Weights of a small GPT-style language model, trained from scratch on English Wikipedia.
Architecture: LayerNorm before each block, rotary positions, no biases in attention or MLP, tied embeddings.
Each number is 128 + 24 x the weight over its row's rms, rounded and kept within 0 to 255. Layers, rows and columns count from 0. The size above them is the row's rms in percent of the matrix's.

# layer 5 MLP down (transposed), 384x96, rms 0.22, rows 141-176, columns 0-95
size [ 83 104 110 115 126 127  87  91 102  71 107  98  97 100  97 106 104 109  76  77  89  79 102  90  90 114  90  94 103 104 108  91  77  98  85 120]
[[ 96  88  92  72 138 168 137 121  94 165 130  94 109 150 129 102 138 173  96 151 127 139 147  95 149 123 137 160 123 143 112 100 131 102 126  94 117 141  88 108 116  95 136 155 132 134 138 123 107 134 145 171  88 158 120 134 133 138  91 111 136 156 119  94 154 115 145 161 129 121 129 142 108 135 124 151 155 156 143  99 154 102 155 155 165 134 167  96 129  93 169 138 104 129 100 146]
 [141 114 124  69 129 123 143 109 134 121 143 142 143 114 101 125 145 127 190 134 116  76 127 136 121 150  70 147 117 103 142 125 117 101 135 166 166 132 116 156  98 162 133 108 128 123 125 119 104 136 112 127  75 127 135 141 157  97 103 121 141 117 103 153  99 106 141 114 124 140 111  96 139 156 114 136 206 179 125 117 150 146 133 131 150 129 182 138 106 129 118 137 168 159 100 129]
 [148 126 155 127 148 129  53 114 113 137 127 172 160 136 160 142 106 148 137 101 121 112 148 114  95 142  82 141 137 105 150  91 139 107 176 125 135 127 125  81 134 155 126 167 104 170 110 112  96 127 119 120 123 112 162 103 112 123 142 168 131  81 136 138 142 158 141 182 134 120 125 133 125 110 144 145 118 161 127 115 174 121 109 131 120 120 121 127 146 123 111  92 127 161  67 103]
 [115  92 169 126 142 190  69 125 147 134 149 158 159 139 125 123 107 126 121 162 143 119 151 125 123 144 127 105 119 118 119 119 137  91 141 111 141 166 128 124 123 105 105  83 130 142 115 143 139 130 120 157 148  95 112 120 135 120  86  98  99  99 133 144 156 160 112 156  89  96 140 134  98 106 143 156 140 159  68 124 127 133 127 125  87 127 170 135 186 130 160  83 107 139 129 145]
 [138 105 145 107 111 155 153 153 114 146 108 111  75 174 165 128 143 128  96 114 155 122 140 163 147 113 159 139 145 121 109 126 121  80 161 109 141 135 116 131 114 127 136 147 114 105 153  85  95 123  86 132 104 119 145 150 132 160 119 171 150 186 122 100 144  92 170 134 114 128 123 124 156 125 182 143  91 101  96 108  63 103 122 109 138 135 121 144 106 131 119 124 149 112 126 146]
 [136 120 104  85 135 119 136 148 142 124 115 145 134  86  82 125 115 160 129 161 151 106 152  87 176 126 143 127  71 123 140  96  99 154 105 120 136 123 107 161 108 155 122 151 125 107 135 158  98 116  99 149 103 106 180 101 124 122 123 118 132 128 160 143 145 124 141 117 122  82 137 106 162 144 102 101 142 132 115 140 202 149 107 152 143 137 133 129 134 102 109 166 128 140 170  87]
 [116 143 113 109 153  89 166 149 132 109 198  95 133 107 109 116 128 109 152 123 124 152 131 129 145 109 171 163  67 109 143 112 120 105 116 154 141 141 123 119 145 148 131 112 135 120  68 121 162  86 120  85 124 171 145 144 110 107 108  98 163 130 104 137 121 121  93 185 142 180 148 136 128 129 122 137 142 144 124 128 117 144  78 130 125  91 147 107 129 155 113 135 117 127 151 136]
 [137 131 105 120 103 152 147 103 165 136 156 111  96 167  93 141  93 159 150 178  82 101 100 128 134 114 152 139 151 130 134 183 134  96 155 147  96 129 133  87 107 111 143 130 137 136 146 121 129 133  94 138 130 100  83 179 150 144  86 100 133 157 115 128  95 135  92 175 115 111 115 102 122 114 139 150 173 146 108 114 116 124 123 125 122 161 113 118 140 141 109 111 100 142 137 171]
 [140 116 139 111 101 104 176 140 143 152 150 153 134 117 170 136 114 128 171 153  93 155 147 134 124 151 133 118 106 106 138 106 151 143 118 157 135  91 139 129 154 183 110  91  94 125 126 125 158 167  97 114 148 149  61 120 109 104 143  55 140 149 122 115 128 144 123 110 118 151 127 121 113 109 141 130 144 121 126 128 110 170 156  84 123 105  97 159  97  82 141 133 139 112 109 139]
 [125 104 167 132 129 143 103 129 153 153 131 131 158 121 141 152 186 127 108  90 133  84 116 106 102 152 103 147 137 101 120 162 104 151 155 127 136 107 134 143 132 161 175 103 116 117 147 125 126 132 156 116 166 164 149 134 123 109 167 152 145 124 109 122 137 131 159 153 112 101 151 122 115 119 120 122 138 142 122 126  64 167 125 102 113  97  37 106 136 121 100 138 106 141 118  99]
 [113 135 140 107 132 106 118 148 139 119 105 141 102 121 148 117 108 111 167 189  98  83 169 104 115 113 122  84 133 119 141 145  98 139 189 158 147 127 109 161 157 157 104 142 113 117 166 145 161 125 143 134 140  94 142 157 111 136 103 113  99 122 105 138 113 112 113 133 122 126 151 127 152 112 117 148 163 152  74 140  58 164 119 142  93 131 149 111  99 138 148  98 125 115 140 143]
 [137 132 132 160 126 127 129 119  98 153 107  88 110 131 151 135 145 115 125 118 166 186 141 120 122 116 141 124 109 147 149 122 157 122  92  71  95 117  97 149 130  80  96 112 140 121  91 148 173 121 134 169 174 128 145 129 127 127 120 118 140 163 167  94 105 140 153 161  66  97 156 148 107 109 150 110 109 105 136 171 123 153 114 156 162  96 109 101 128 137 121 143 119 117 135 121]
 [ 96  88 153 135 133 102 107 142 140 140 102 155  67 134 145 145 144 134  94 177 112 138 130 137 108 180 121 140 114 158 102 127 144 135 135 114 133 131 155 123  98 108 152 117 105 138 153 134 126 117 178 109 139 137 103  94 139 131 130 120 124  99  99 126 159 122 185 152 101 131 104 127 177 115 180 101 154 155 113 110 108 112 141 100  84 146 104 132  93 140  83 161 152 131 118 147]
 [153 157 170 140 149 128 101 108 137 153 101 155 134 113 122 108  84 148  89 131 121 146 155  90 150 160 138 165  96 143  97 138 113 133 140  58 112 140 133 130  97 114 135 136 134 143 105 140 118 115 163 141  63 151 153 105 143 126 138 132  97 149 122 194 125  92 107 154 145 134 129 110 143 115 121 123 126 123 175 173 116 152 103 118 116 102 162 115 103 127 100 113 104 147 129 115]
 [133 158 102 144 129 120 127 130 152 114  77 128 144 138 123 100 157 109 154 135 129 104 146 148 159 105 100 129 145 163 129 147  87 139 121 144 118  98 126 117 115 166 111 157 118 111 143  68 183 100 101 116 145 136  94 123 129 125 141 129 147 159  87 102 139 119 152 145 150 103 111 120 150 110  96 178 111 113 173 146 145 126 110  63 141 136 110 112 156  96 163 144 138  94 158 143]
 [148 115 129  85 140 154 113 131 128 110 171 131 168 134 163 115 110 150 130 161 110 136 153 100 106 133 155 118 174 153 107 159 129 100 149 159 138 117 105 162 110  63 112 124 138 109 165 115 157 118 133 123 122 141 184 118 126 148 115 153 113  93 130 103 103 183 120 134  86 150 137 140 114 135 119 138 134  92 116 139 132 165 104 121 112  71  79 163 126 102 110 121 127 107 131 131]
 [161 118 154  97 150  92 161 118 133  79 165 135 141 135  99  93 121 103 177 100 118 165 127 148 148 120 110 170 114 132 107 104 132 100  84 163 141 135 151 124 116 155 153 119 142 114 157 124 126 163  90 136 112  76 146  99 126 130 139 161 135 122 144 142 112 135 128 161 146 123  97 110 147 114 103 113 124 151  76 133 145 100 102 145 145 163 162 124  59 146 123 131 129 142 129 129]
 [150 136 164 139 143 146  85 130  93 116 178 138 154  99 135 143 106 145 116 117 111 133 125 120 157 106 131 134  58 107 108 122 115 143 129 170 143 124 137 115 144 124 102 115 112 203 159 154 100 144 140 136 150  68 108 147 137 156 140 115  99 149 109 136 145 152 107 146  64 120 148  82 136 106 109 136 156 131 107 137 125 151 136 156 107 127 116 114 118 135 145 157 130  83 116 120]
 [ 94 120 147 165 123 155 156 166 143 142 154 100 150 149  92 100 101 105 157 124 146  95 130 162 119 137 150 153  92 145 143 150 126 148 177  84 119 104  78 156  99  96 103  95 138 131 134 109 137 108 114 165 161 103 139 145 130 126 122 147 166 130 161 155 111 145 121 154 120 142 112 120 126  87 116 150 132  89 134 125 106 173 118 127 136 101  73 126 130 119  99 100 131 166 109 129]
 [133 137 154 122 125 132 147 123  77 147 126 134 141 142 109 107 133 117 108 138 148 107 156 118 130 129  91 148 112 111 117 152 120 118 112 111 170  94 126 105  82 184 170 132 123 134 203 105 125 163 122 104 116 111 103 113 158 161 133 138 160 150 102 137 153 129 122 113 169 111 160  83 124 117 139  97 145 149 121 150 167 100 154 154 121  80 107 136 139  86 139 128  92  95 128 109]
 [129 120 116 130 144  89 185 158 129 164 141  80 152 164 105 129 140 110 147  74 135 156  89 152 110 129 162 174 162 136 133 148 131 128 107 139 137 144 122 122 112 137 133 122  89 143 104 111 136 139 161 121 122 129 152 155 100 147 140 131 141 150 107 111 106 125 149  70 146 136 143 143  93 129  64 131 115 143 112 107 143 103  67 108 116 127 115 159 117 114 107 144 175 123 152 113]
 [125 121 123 112 120 142 125 117 152 113 150  85 134 152 128 121 153 153 152 138 147 138 136  91 106 143 105 114 119 135 126 132 128 132 117 101 121 146 159 131 139 135 152 187 139 113 137 109 100 115 133 101 211 102 144 129 140  88 117 151 125 136 149 138 141 147 149 153 129 120 129 109 133 106 146  89 136 136 107 111  60 140 120 121 134  94  66 160 139  73 127 147 144  81 183 106]
 [123 107 118 168 132 122 115 124 135 127 159 147 150  86 104 112 114 123 141 109 166 109 141 120 163 114 132 191 135 139 106 156 108 186 115 107 119 137 105 137 127  96 107 134 152 130 114 133 127 126  89 110  94 186  95 113 162  86  97 118 128 152 169  93 152 128 144  82 187 117 120 115 139 131 108 136 103 135 147 119 139 110  81 125 151  90 145 150 140 145 161 113 124 137 144 144]
 [114 145 131 103 132 114 131 164 111 129 199 127 121 130 115  86 146 101 138 129 153 111 160 138 106 121 124 169 107 115 129 135  94 134 112 148 142 108 165 132 153 138 130 138 106 119  72 118 130 118 135 142  96 137 100 127 111 119 130 116 117  66 117 175 163 135  92 175 142 119 122 152 116 137  87 123 143  99 151 133 141 105 119 136 136 139 194 137  91 133  97 119 175 168 111 108]
 [147 105 162 161 118 120 117  95 106 108 151  80 120  85 132  93 115 165 131 110  96  85 150 119 113 165 129 129 145 135 151 160 136 124 142  99 140 139 105 104 150 182 157 139  99 158 120 106 126 155 118 140 109  81 112 124 173 145 102 125 137 101 156 136 190 108 152 137 143 146 150 147 148  72 113 158 134 115 115 153 142 107 130 117 162 151 137 117 114 122  93 105 119 143 141 109]
 [108 125 132 127 127 170  88 144 122 128 118  96 102 135 123 132 123 140  80 148 113 109 112 126 115  86 142 107 135 120 105 131 140 120 131 125 127 154 151 146 121  98 116 163 142 119 149 112 134 129 131 147 255 131 132 159 142 136 101 105 136 124 142 131 142  86 126 125 143 143 132 118 152 166 146 129 130 127 106 134  79 148 127 122 130 156  63 146 141  91 125 113 114 147 137 125]
 [140 121 116 122 128 129  84 128 130 170  90 118 182 157 153 125 139 129 102 148 131 108 164 137 138 151 124 119 116 173 143 132 130  93 156 148 147 103 129 124  92 126 116 142 128 149 141 129 118 130 192 134 183  98 117 111 115 101  99 158 123 156 166 124 113 159 105 130 122 119 142 147 105 106 127 132 118 126  59 176 101 108 118 127 100 117  85 123 146  94 136 100 124 138 161  82]
 [160 117 158 141 155 191 127 124 120 125 156 133 147 119  82 116 134 149 110 132 116 146 131  56 118 141 138 115 123 142  91 122 157 121 132 140 117 117 134 157 129 107 146  88 187 124  83 169 131 155 133  99 143 171 129 108 109 101  98 122 114 111 145 142 105  92  92 132 145 128 139 108 138 137 137 111 127 126 147 136 136 168 100 118 138  92 149  88 176 158  96 138  95 106 128 154]
 [126 136 135 137 145  99 156 142 137 128 102  67 106 102 124  91 148 126 114 150 122 110 143 128 120 111 115 196 178 123 162 132 171 135 117  70 124 113 152 136 170 106 128 156 137 138 107 122 145 105 104  98 160 142 140 130 148 160 107 119  91 116 137  92 139 124 102 126 150 103 118 146 117 141 167 109  98 114 120 142 107 150 156 138 142 137  94 114 149  74 137 110 116 184 155 134]
 [131 151 107  62 140 179 123 137 152 184 102 101 170 166 108 149 153 148 144 129 172 114 139  65 143 126 136 106  90 122 105 101 155 150  92 102 128 141 102 144 136  89 152 107 113 147 138 123 123 124 122 168 125 102 144 122 114  98 119 140 161 126 142 138  99 120 158 155 124 146 128 117 107 105 111 143 148 123 111 114 159 109 122 114 111 159 127  92 145 140 155 157 142  82 116 119]
 [ 98 110 121 105 124 113 156 124 115  95 150 116 129 133 101  92 182 112 141 102 128 100 147 172 111 128 106 115 120 138 125 141 154 150 122 120 171 137 132 160 142 140 143 118 110  92 126 122 135 104 137 181  55 134 137 136 116 128 131 121  91 176 124 120  94 119 149 131 133 118  96 105 117 161 105 134 151 143 135 110 131  90 143 131 115 168 216 104 121 151 133 136 115 119 121 170]
 [104 154 144 136 146 109 160 139 132 123 150 156 146 133 133  98 120 111 145  91 151 137 107 135 136 122  85 111 119 124 126 140 108 108 107 165 182 150 113 159 171  99 141 116 129 123  87 121 166 145 108 125  98 128 149 112 151  66 157 155 125 112 153 160 132 110 109 118 162 135 122 148 129 103 106  99 124  92 150 138 116 108 130 126 112  87 174 134 134 102 144 118 119 169 195  83]
 [158  87 108 161 120 139 112 105 154 110 130 152 139 107 108  98 112 118 194  84 140 127 118 149 157  88 135 118 121 118  99  89  98 109 168 125 160 111 134 130 111 163 158 115 106 121 111 127 180 130 106 131 153 131 136 127 145 113 174 155  93 104 113 113 113 141 107 120 156 162 156 136 128 164 107 122 140 143 133 133 138 132 114 141 126 158  55 115 141 117 140  94 100 112 145 168]
 [106 175 139 110 122  69 157 140 102 145 122 128  91 148 137  77 146 101 130 108 125 119 103  86 115 126 136 193 139 134 124 145 114 125 144 125 100 133 150 140 116 110  87 142 140 126 158 148 153 117 158 103 184 148 148  97 115  94 142 145 123 163 143 128 134 106 119 101 112 138 143 152 140 142 123 116 118 113 119 104  75 160 113 140 143  72 103 153 124 103 153 146 164 151 158 129]
 [102 142 127 137 126 169 135 155 123 149 169 112 108 109 119 126 110 177 129 156  86 131 140  56 132 141 134 160 144 167 155 116 130 114 131 143 110 155 128 122 123 123  92  82 130 184 153  98 128 142 118 109 115 110 124 134 127  79 114 111 125 119 137 132 116 108 138  99 126 198 181 137 143 124 133 107 161 156 135 106 142 128  93 118 113 165 123 103  69 112 129 141 129 141 126 114]
 [149 176 102 148 133 148  97 159 123 104 102 101 130 142 154 142  53 166 125 153  78 116 122 104  98 115 159 143 117 142 104 104 128 152 138 138 167 138 139 121 132 144 120 160 123 126 108 158 135 109  82 139 154 161 121 119 136 172  95  88 108 120 127 101 103 108 116 163 145 123 136  70 135 139 154 135 132 123 117  93 142 152 121 142 185 133 108 125 133 125 153 112 135 108 140  97]]
# layer 5 MLP up, 384x96, rms 0.222, rows 142-177, columns 0-95
size [ 95 109 101 113 113  94  93 103  71  97 105  96  97 101  95 101 119  85  79  96  98  97  86  91 126  99  95 106 109 102  93  81  96  93 104  77]
[[ 85 111 110 139 110 111 128 107  94 150 121 112 101 156 152 136 129 141 111 177 136 132 159  90 136 110 126 135 108 103  85 124 127 143 166 160 140 114 163 153 162 108 128 121 157 128 141 119 156 144 118 119 121 105 122 129 162 123  72 110 134 145 156 165 116 128 113 128 147 114  66 125  88 174 160 160 114 140  76 134 127 111 120 145 140 171 150 145 169 115 110 126 164 117 159 153]
 [141 112 150 108  75 122 160 120 142 146 123 124 135 101 151 150 131 175  86 144  82 105 138  92 125 119 129 146 111 131  51 137 123 129 145  98 159 171 146 134 130 109 120 104 156 110 133 156 115 111 140 117  92 106 122 108  93  92 115  91 109 115 136 155 154 165 159 144 165 129 149  94 113  85 148 127 157 148 136 158 154 135 109 134 131 143 148 157 127  94 115 106 167 116 113 118]
 [132 122 151 118 105 181 115 175 136 116 148 123 155  94 153 101  91 101 115 135  94 164 161 123  92 133 182  74 118 107 113 122 119 113 123 126 135 137  72 136 126 129 118  90 129 122 156 145 139 115 112 136 117 158 132 140 131 151  97 129  98 109 112 144 143 158 164 176 120  92  91 106 120 100 166 116 146 126  91  93 153 113 160 125  98 143 166 136 148 121 133 117 143 105 146 106]
 [118 158 100 144  89 124 136  92 139  86  98 141 136 108 133  82 114 126  95 113 117 120 109 141  82 109 182 122 144 146 113 129 144 130 132 133 151 149 149 143 117  99 152 146 136 135 167 117 124 166 132 104 102 132 151 139 120 152 152 152 141 120 136  96 163 131 145 109 192 137 137 112 156 117 135 124 110 162  98 127 127 112 111  92 109 177 137  93 110  90 123  71 120 120 165 173]
 [156 107 103 149  94 134 128  87  69  75 157 147 137 150 151 134 126 125 121 103 108 128 131 117 126 147  99  99 123 117 147  76 121 117 117  92 142 186 148 152 134 127 141 162 138 146 103 137 157 124 117 117 109 140 168 136  86 147  82  98 116 139 114 165 145 113 118  98 172 105 104 150 138 155 121 126 104 133 101 104 147 111 105 168 113 152 143 144 105 125  74 124 121 115 151 130]
 [115 125 140 138 108  96 107 113 123 107 144 148 109 145 161 130 135 132 124 147 172 192 107 111 141 173 119 125 143  96 133 147  81 133 149 180 135 138 133 147 101 159 130  98 129 150 144 112 135  92 157  70 108  94 104  94 131 141 132  95 178 117 127 140 136 124 140 160 108 138 117 169 109 117 158  97 143 107  82 111 139 147 124 124 145 139 135 112 150  94 113 127 152  69 110 125]
 [ 88 115 124 104 144 132 105 156  81  89 103 134 133 112 136 125  94  98  82 140 144 153 160 139 127  97 129 145 122 108 158  92 120 138 119 159 143 116 112 114 157 101 109 130 132  90  96 114 138 134 124 116 101 147 153 145 121 135 142 124 155 171 151 125 119  96 161 117 141 135 118 167 138 124 117 174 148 142 115  72 177 184 117 143 183 133 122 115 114 123  91 175 146 131 132 113]
 [194 142 104 120 116 129 119 122 141 161  84 118 147 110 127 118 117 117 106 130 124 134 121 163  85 123 106 117 165 131 117 138 146 122 170 112 150 155 124 119 153 125 138 149 108 104 116 117  90 122 139 107 116 147 137 121 113 112 162 105 175  98 139 142 138 160 109 141 136  87  87 132 132 147 129 142 118 117 142 102 115 161 169 181  95 124 143 103  86 151  81  99 177  90 125  87]
 [108 178 133 108 135  70 151 133 126 115  75 144 178 148 153 136 133 112 160 156 114 127 151 115 146 110 152 110 136 117 121 136 131 123 128 117  85 149 124  94 147  91  91 119 101 163 131 128 178 131 132 116 134 135 107 159 131 116 110 108 123 133 121 116 128 128 101 117 153 127 136  76 119 112 143 142  93 102 127 149 217 126 138 129 128 162 143 121 145 143 156 147 176  97 114 110]
 [130  84 106 123 122  98 107 157 147 163  64 130  94 120 111 116 112 112  84 120 147 136 113 150 131 146 131 138 131 114 132 145 126 111 122 142 174 132 122 136 126  98 116 138 138  75 135 148 135 132 124 133 125 164 129 104 131 133 128  98 156 113 202 128 136 157 116 114 162 138 113  92 121 193 149 111 160 110  90 153 114 102 148 153 107 159 151  97 154  83 117 150 162 130 122 113]
 [ 92  86 150 139 128 122 110 110 138  87  87 161 160  96 143 133  97  93 116 106 104 141  97 194  92 149  88 114 126 130 124 127 115 143 162 173 147 161 156 107  99 138 133 141 136 100 133 116 159 155 141 119  95 121 125 114 163 156 113  99 185 127 187 131 176  88 112 124 161 126 113 133 154 142 118 121 138 128 131 109 151 124  94 136 139 104 137 125 119 111 122 129 128 131 118 120]
 [175 109  81 129 133  70 121 123 139 135 111 135  98 104 110 119  91 125 123  77 126 120 155 163 154  77 116 127 120  88 105 130 115 137  89 163 140 184 133 113 148 116 167 150 142 132 140 118 134 134  94 150 110 156 168 147 125 135 112 107 105 121 135 110 110  74 116 141 125 136  77 153 126 138 146 190 124 119 118 133 148 163 135 110 132 160 136 143 131 152 130 102 148 137 153 113]
 [106 134 119 107 137  95 107 144 128 125 127 109 156 127 151  98 130  79 116 140 144 140 163 123  97 155 107 116 144 123 131 126 136 148 154 168 157 158  96 119  90 135 154 114  93 117 124  87 128 173 110 102 118 122 138 100 129 118 145  62 166 129 145 140 101 115 117 116 174 171 154 132 129 114 108 160 112 112 105 119 167 198 143 141 161 127 146 133 128 134 116 132 137  72 141 103]
 [124 108 121 139 146 143 117 105 130  74 147 115 120  87 135 122 105  97 141 113 119 123 106 139 137 101 107 153 123 156 160 143 125 160 103 173 155 133 156 153 124  77  92 115 169  94 129 159 168 107 127 108 119 111 150 122 157 146  68 109 153 140 152 134 129 111  96 128 132 177 127 131 164 113 134 113  97 169  92 128 134 153  89  90 129 174 154 102 136 143 111 123 147 148 128 115]
 [122 115 124 144 121  91 132 130 118 159 114 167 102 108 138 166 128 117  87 117 124 131 146 124 125 122  93 130  87 110  93  92 111 119 111 119 160 122 120 120 164 194 123 134 120 133 116 165 129 119 154 119 125 115  83 138  97 103 152 108 171 155 182 153 142  99 151 139 152 106 131 102 152 154  99 102 106 134 129  83 128 105 152 110 105 190 159  84 137  99 126 123 141 130 118 142]
 [175 107 107 109 139 156 135 102 121  93 128 155 110 114 119 101  86 145 138 118  79 152 129 123 137 112 116 157 113 105 113  80 116 146 127 199 151 136 123 134 131 116 136 151 158 112 130 134 117 132 126  99 113 108 104 101 134 152 150 133 143 121 190 114 146 153 114 137 153 145 143 111 176 138 131 118 105 144  94 122 130 151  81 119 152 162 149  94  96  90 138 105 188 110 122 122]
 [128 155 110 118 128 132 110 145 142 142 112 120 113 121 102 113 136 121  77 112 101 138 147 130 114 147 136 110 107 158  88 110 110 140 119 161 167 179  93 109 158 141 130  87 106 118 122 131 121 128 151 125  97 113 176 101 101 160  64 130 121  93 107 192 121 156 134 156 111  92 161 107 124  94 132 125 127 134 126 143 163 146 138 150 132 147 145 142 155 143 139  84 178 104 149 139]
 [112 110 102 107 150 118 129 185 103 107  96 126 142  96 125 141 131 117 129  87 143 152 123 127 158 148 107 188 157 131 135 120 126 138 131 148 148 152 136 167  87  67 146 100  97  88 103 136  95 154 123  92  95 122 110 143 144 117 106 143 126 152 148 134 135 157  96 163 119  94 144 140 135 155 119  94 150 132 140 111 147 143 101 154 116 156 156 124 119 124 147 131  83 154 148 179]
 [130  95 144 150 145 114 142 125 134 116  99 161 116  96 135 182  62 159 142 106  66 138  89  91  96  95 118 123 137 131 125 128 129 142 137 125 144 109 127 146 152 113 112 143 106  93 159 156 131  89 104  93 119 148 128 149 136 139 123  98 106 152 162 140 122 106 128 142 106 156  82 151 181 143 135 141 127 138 127  89 112 153 138 147 140 161 125 138 110  83 146 160 131 142 121  88]
 [142 108 114 140 132 122 102 105 133 156 141 131 144 139 104 114 124 140 117  96 131 178 138 161  90 106 120 129 124 141 168 117  79 170 175 139 145 115 139 130 156 149 123 117  97 140 122 108 139 100 150 112 108 151 120 100  94 113  60 128 104 142 155 107 158 139 174 166 155 158 137  97 144 102 127 166 127 145 122 100 163 162  77 112 123 134 130 106 121 131 127 125 132  67 114 142]
 [144 110  57 146  97 156 163 118 134 127 119 125 107 112 114 136 114 122 123 114 124 156 140 144 107  99 157 142 124  83  82 118 132 147 120 189 161 155 158  99 150  95 113 140 143 137 125 153 141  84 156 113 121 136 133 138 111 143 138 114 123 105 143  98 127  87 125 141 151 102 125 141 144 123 133 110 104  87 118 148 113 101 104 121 148 173 128 115 141 141 101 116 205 113 175 142]
 [ 72  66 149 122 140 157  98 122 130 124 139 127 151 131 102  84  75 102 127 145 111 147 151 139 138 139 139 140 163 123 133 163  95 142  84 124 149 137 140 111  96 136 164 153 145 132 172 124 144  93 114 127  96 138 138 155  90 104 115 158 146 140 121 148 140 120 132 150 148 110 148 150 122 150  98 133 105 124 133 127 173 140  98  92 124 147 167 145 161 127  89 148 148  98 153  90]
 [144 131  83 149 120  81 105  74 122 150 102 153 113 128 161 124 119 149 114 169 105 105 122 127 139 144 131  68 103  99 126  89 118 124 162 135 119 121 106 119 128 140 116 175 149 119 166 118 183 119  80 123 112 111 133 119 131 172 128 131 163 140 104 128 151 102 123 127 120 151 157  97 135  92 178 136 125 134 129 116 198 137 110 147 132 133 146 119 121 117 153 127 108 100 102 131]
 [122 123 150 137  74 136 107 107 118 142 142 149 145 132 147 138 101 164 106 135 160 146 131 150 122 117 178 111 126 136 147 100 141 115  78 161 150 140 144 121 135  88 120 135 136  98 139 131 140 128 145 103 122 144 133 108 153 139 130  88 141  67  96 172 113 137 115 123 167  79 105  94 144 140 143  92 110 128  97 162 107 112 138 184  80 159 144 116 129 109 119 174 131 142 162 126]
 [122 142  77 168  89 135 133 108 136 138 103 122  68 128 124  88  90 163 103 119 137 127  97 136 147 114 161 124 170 137 109 109 112 126 148 148 132 157 140 125 135  69 186 140 137 115 140 107 131 146 122 119 127 155 128 191 118 189 115 101 132 129 141  84 123 108 148 143 116 144 124 133 145 151 157 117 126 132  85 103 116 127 150  90 111 152 142 143 156 116 126 114 144 124 168 125]
 [132  82 146 152  80 165  98 116 100 139 157 158 100 148 148 134 115 147 133 115 112 107 139 164 116  92  82 125 134 107 120 138 119 125 137 110 138 183 134 109  63 134 125 133 130  72 138 155 158 138 122 122 116 114 130 103 147 154 123 117 143  97 138 180  99  98 156 127 161 104 156 159 174 153 145 151 130 129 113  98 102 127 165 153  93 128 144 129 121  94 120 108 136 121 123 147]
 [ 96 114 128 114 108 155 143 176 115 114 122 150 105  98 141 106 109 130 123 117  81 115 143 126 138 126 101 132 134 121 145  81 134 136 121 115 179 131 163 128 122  94 133  97 138 102 126 124 113 110 145 116 102  68 153 128 146 122 119 114 142  84 135 113 115 149 109 145 109 110 109 144 145 114 164  88 178 168  69 141 112 121 181 150 104 167 155 175 142 119 131 109 130 125 160 151]
 [102 151 116 146 106 131 114 119  98 108  95 163 105 106 126  86 100 135 131 156 162 134 153 110 112 121 138 131  88 158 105 104 111 152 128 120 121 124 129 147 131 169 147 140 141 146 122 151 110  95 104 148 107 133 163 139  99 115 136 141  91 102 115 147 129  99 182 123 134  83 116 126 140 164 147 127 192 116  87 169 168 109 148 119 101 108 146 127 161 116 109 100 109  70 139 150]
 [111 113 131 157  79  61 137 102  98 108 149 126 121 142 164 109 133 136 122 106 123 139 129 142 122 100 144 125 101 127 115 141 141  96 186 143 151 142 152 161 173 101  95 191 150 110 106 129 171  87  97 126 107 162 153 109 149 103 136 109  97 117 147 122 141 124 128 138 106  97  92 126 147 117 113  93 122 137 132 101 143 110 119 149 172 131 156 155  93 112 114 110 139 148 120 144]
 [154 106 110 109 118 102 164 160 117  96  91 158 114 124 116 147 145  84 117 160 145 107 103 127  99 103 115 165 180 111 113 121 113 139 143 138 148 174 100 160 177 124 115 151  84 115 118 130 139 123 150 110 114 131 121 157 110 124 123  95 123 156 121 116 138 150 160  90 169 129 115 119 141  98 125 119 102 110 141 116 131 138 109 167 100 135 132 177  79  87 117 107 136 101 167 100]
 [123  86 101 145 101 101 137 149  82 132  62  96  91 136 140 116 137 127 105 148 169 120 143 147 104 113 133 146 143  91 122 105  89 151 151 110 123 145 157 151  91 102 113 142 123 164 192  79 131 135 115 116 112 110 118 153 135 146 151 127 133 136 137 117  97 159 124 138 134 106 134  90 133 144 133 149 164 161 129 124 122 117 105 158 162 155 152 106 149 106 120 102 115 137  90 171]
 [103 132 160 166 145 147 120 122  92 149 127 130 144 152 145 159 115  95 127 144 134 154 149 166 105 131 130  82 111 132 128 132 122 176 124  94  97 138 127 140 111 138 126 114 109 134 136 162 172 162 165  99 111 132 146 162 129 120  69 114 155 143  99  92 153 100 138 129 103 132 120 100 145  86  95 171 115  91 128 136 201 132 138 116 109 112 128 131 124 119  95 120 146 106 115 167]
 [162 112 158 161 116 143 106 107 110 117  83 150 153 133 142 109 120 152 110 105 120 145 157 181 145 138 109 139 112 153 152 116  97 132  93 109 144 147 103 138 129 135 116 110 132 104 108 150 105 168 162 124 108 146 174 117 130 162 100 134 143 149 164 138 137 101 145 134 124  99  75 106 148 127 100 132 118 144 132  63 170 147 136 102  74 112 147 135 112 168  98 101 104 137 123 148]
 [129 143 113 158 108  82 102  79 135 133 124 156 139 128 144 152 110  93 105 125 101 145  80 117 137 156 102 168 120 144 143 114 125 106 167 124 130 163 153 163 114 140 135 149 112 103 145 131 130 174 121  91 100 122 135 115 143 149 119  92 125  95 144 152 115  93 107 175 167 140 120 140  96 119 120 152  98 170 132 134 122 146 148 161 149 158 135 105  85 126 118 120  90  77 117 163]
 [ 93 114 109 112  94 165 148 115 106 143 118 118  92 122  86 107 137 112 121 100 125 118 136 122 136  75 155 118 184 133  95 110 147 131 150 142 118 176 136 109 135 105 150 133 102 110 135 155 164  96 197 123 113 134 159 169 144 114 154 115 148 100 133 149 164 111 143  89 113  97 153 134 147 162 160 121 107 116  75 146 147 129 112 132 114 147 139 165 108  91 140 123 137 118 118 123]
 [115 147 162 146 127 112 130 108 148 159 153  80  89 114 117 127 120 109 114 162 123 134  85 138 131 112 115 123  88 147 137 161 136 156 135 131 124  87 135 170 124  90 151 102 128 132  96 140 128 158 169 114 118 107 130 127 200 108 127  98 126  90 162 114 149 127 197  97 127 112 138  93 136 134 156 107 174 121 138 152 159 142 157 133  91 132 140 112  93 131 115 139 132 110 101 118]]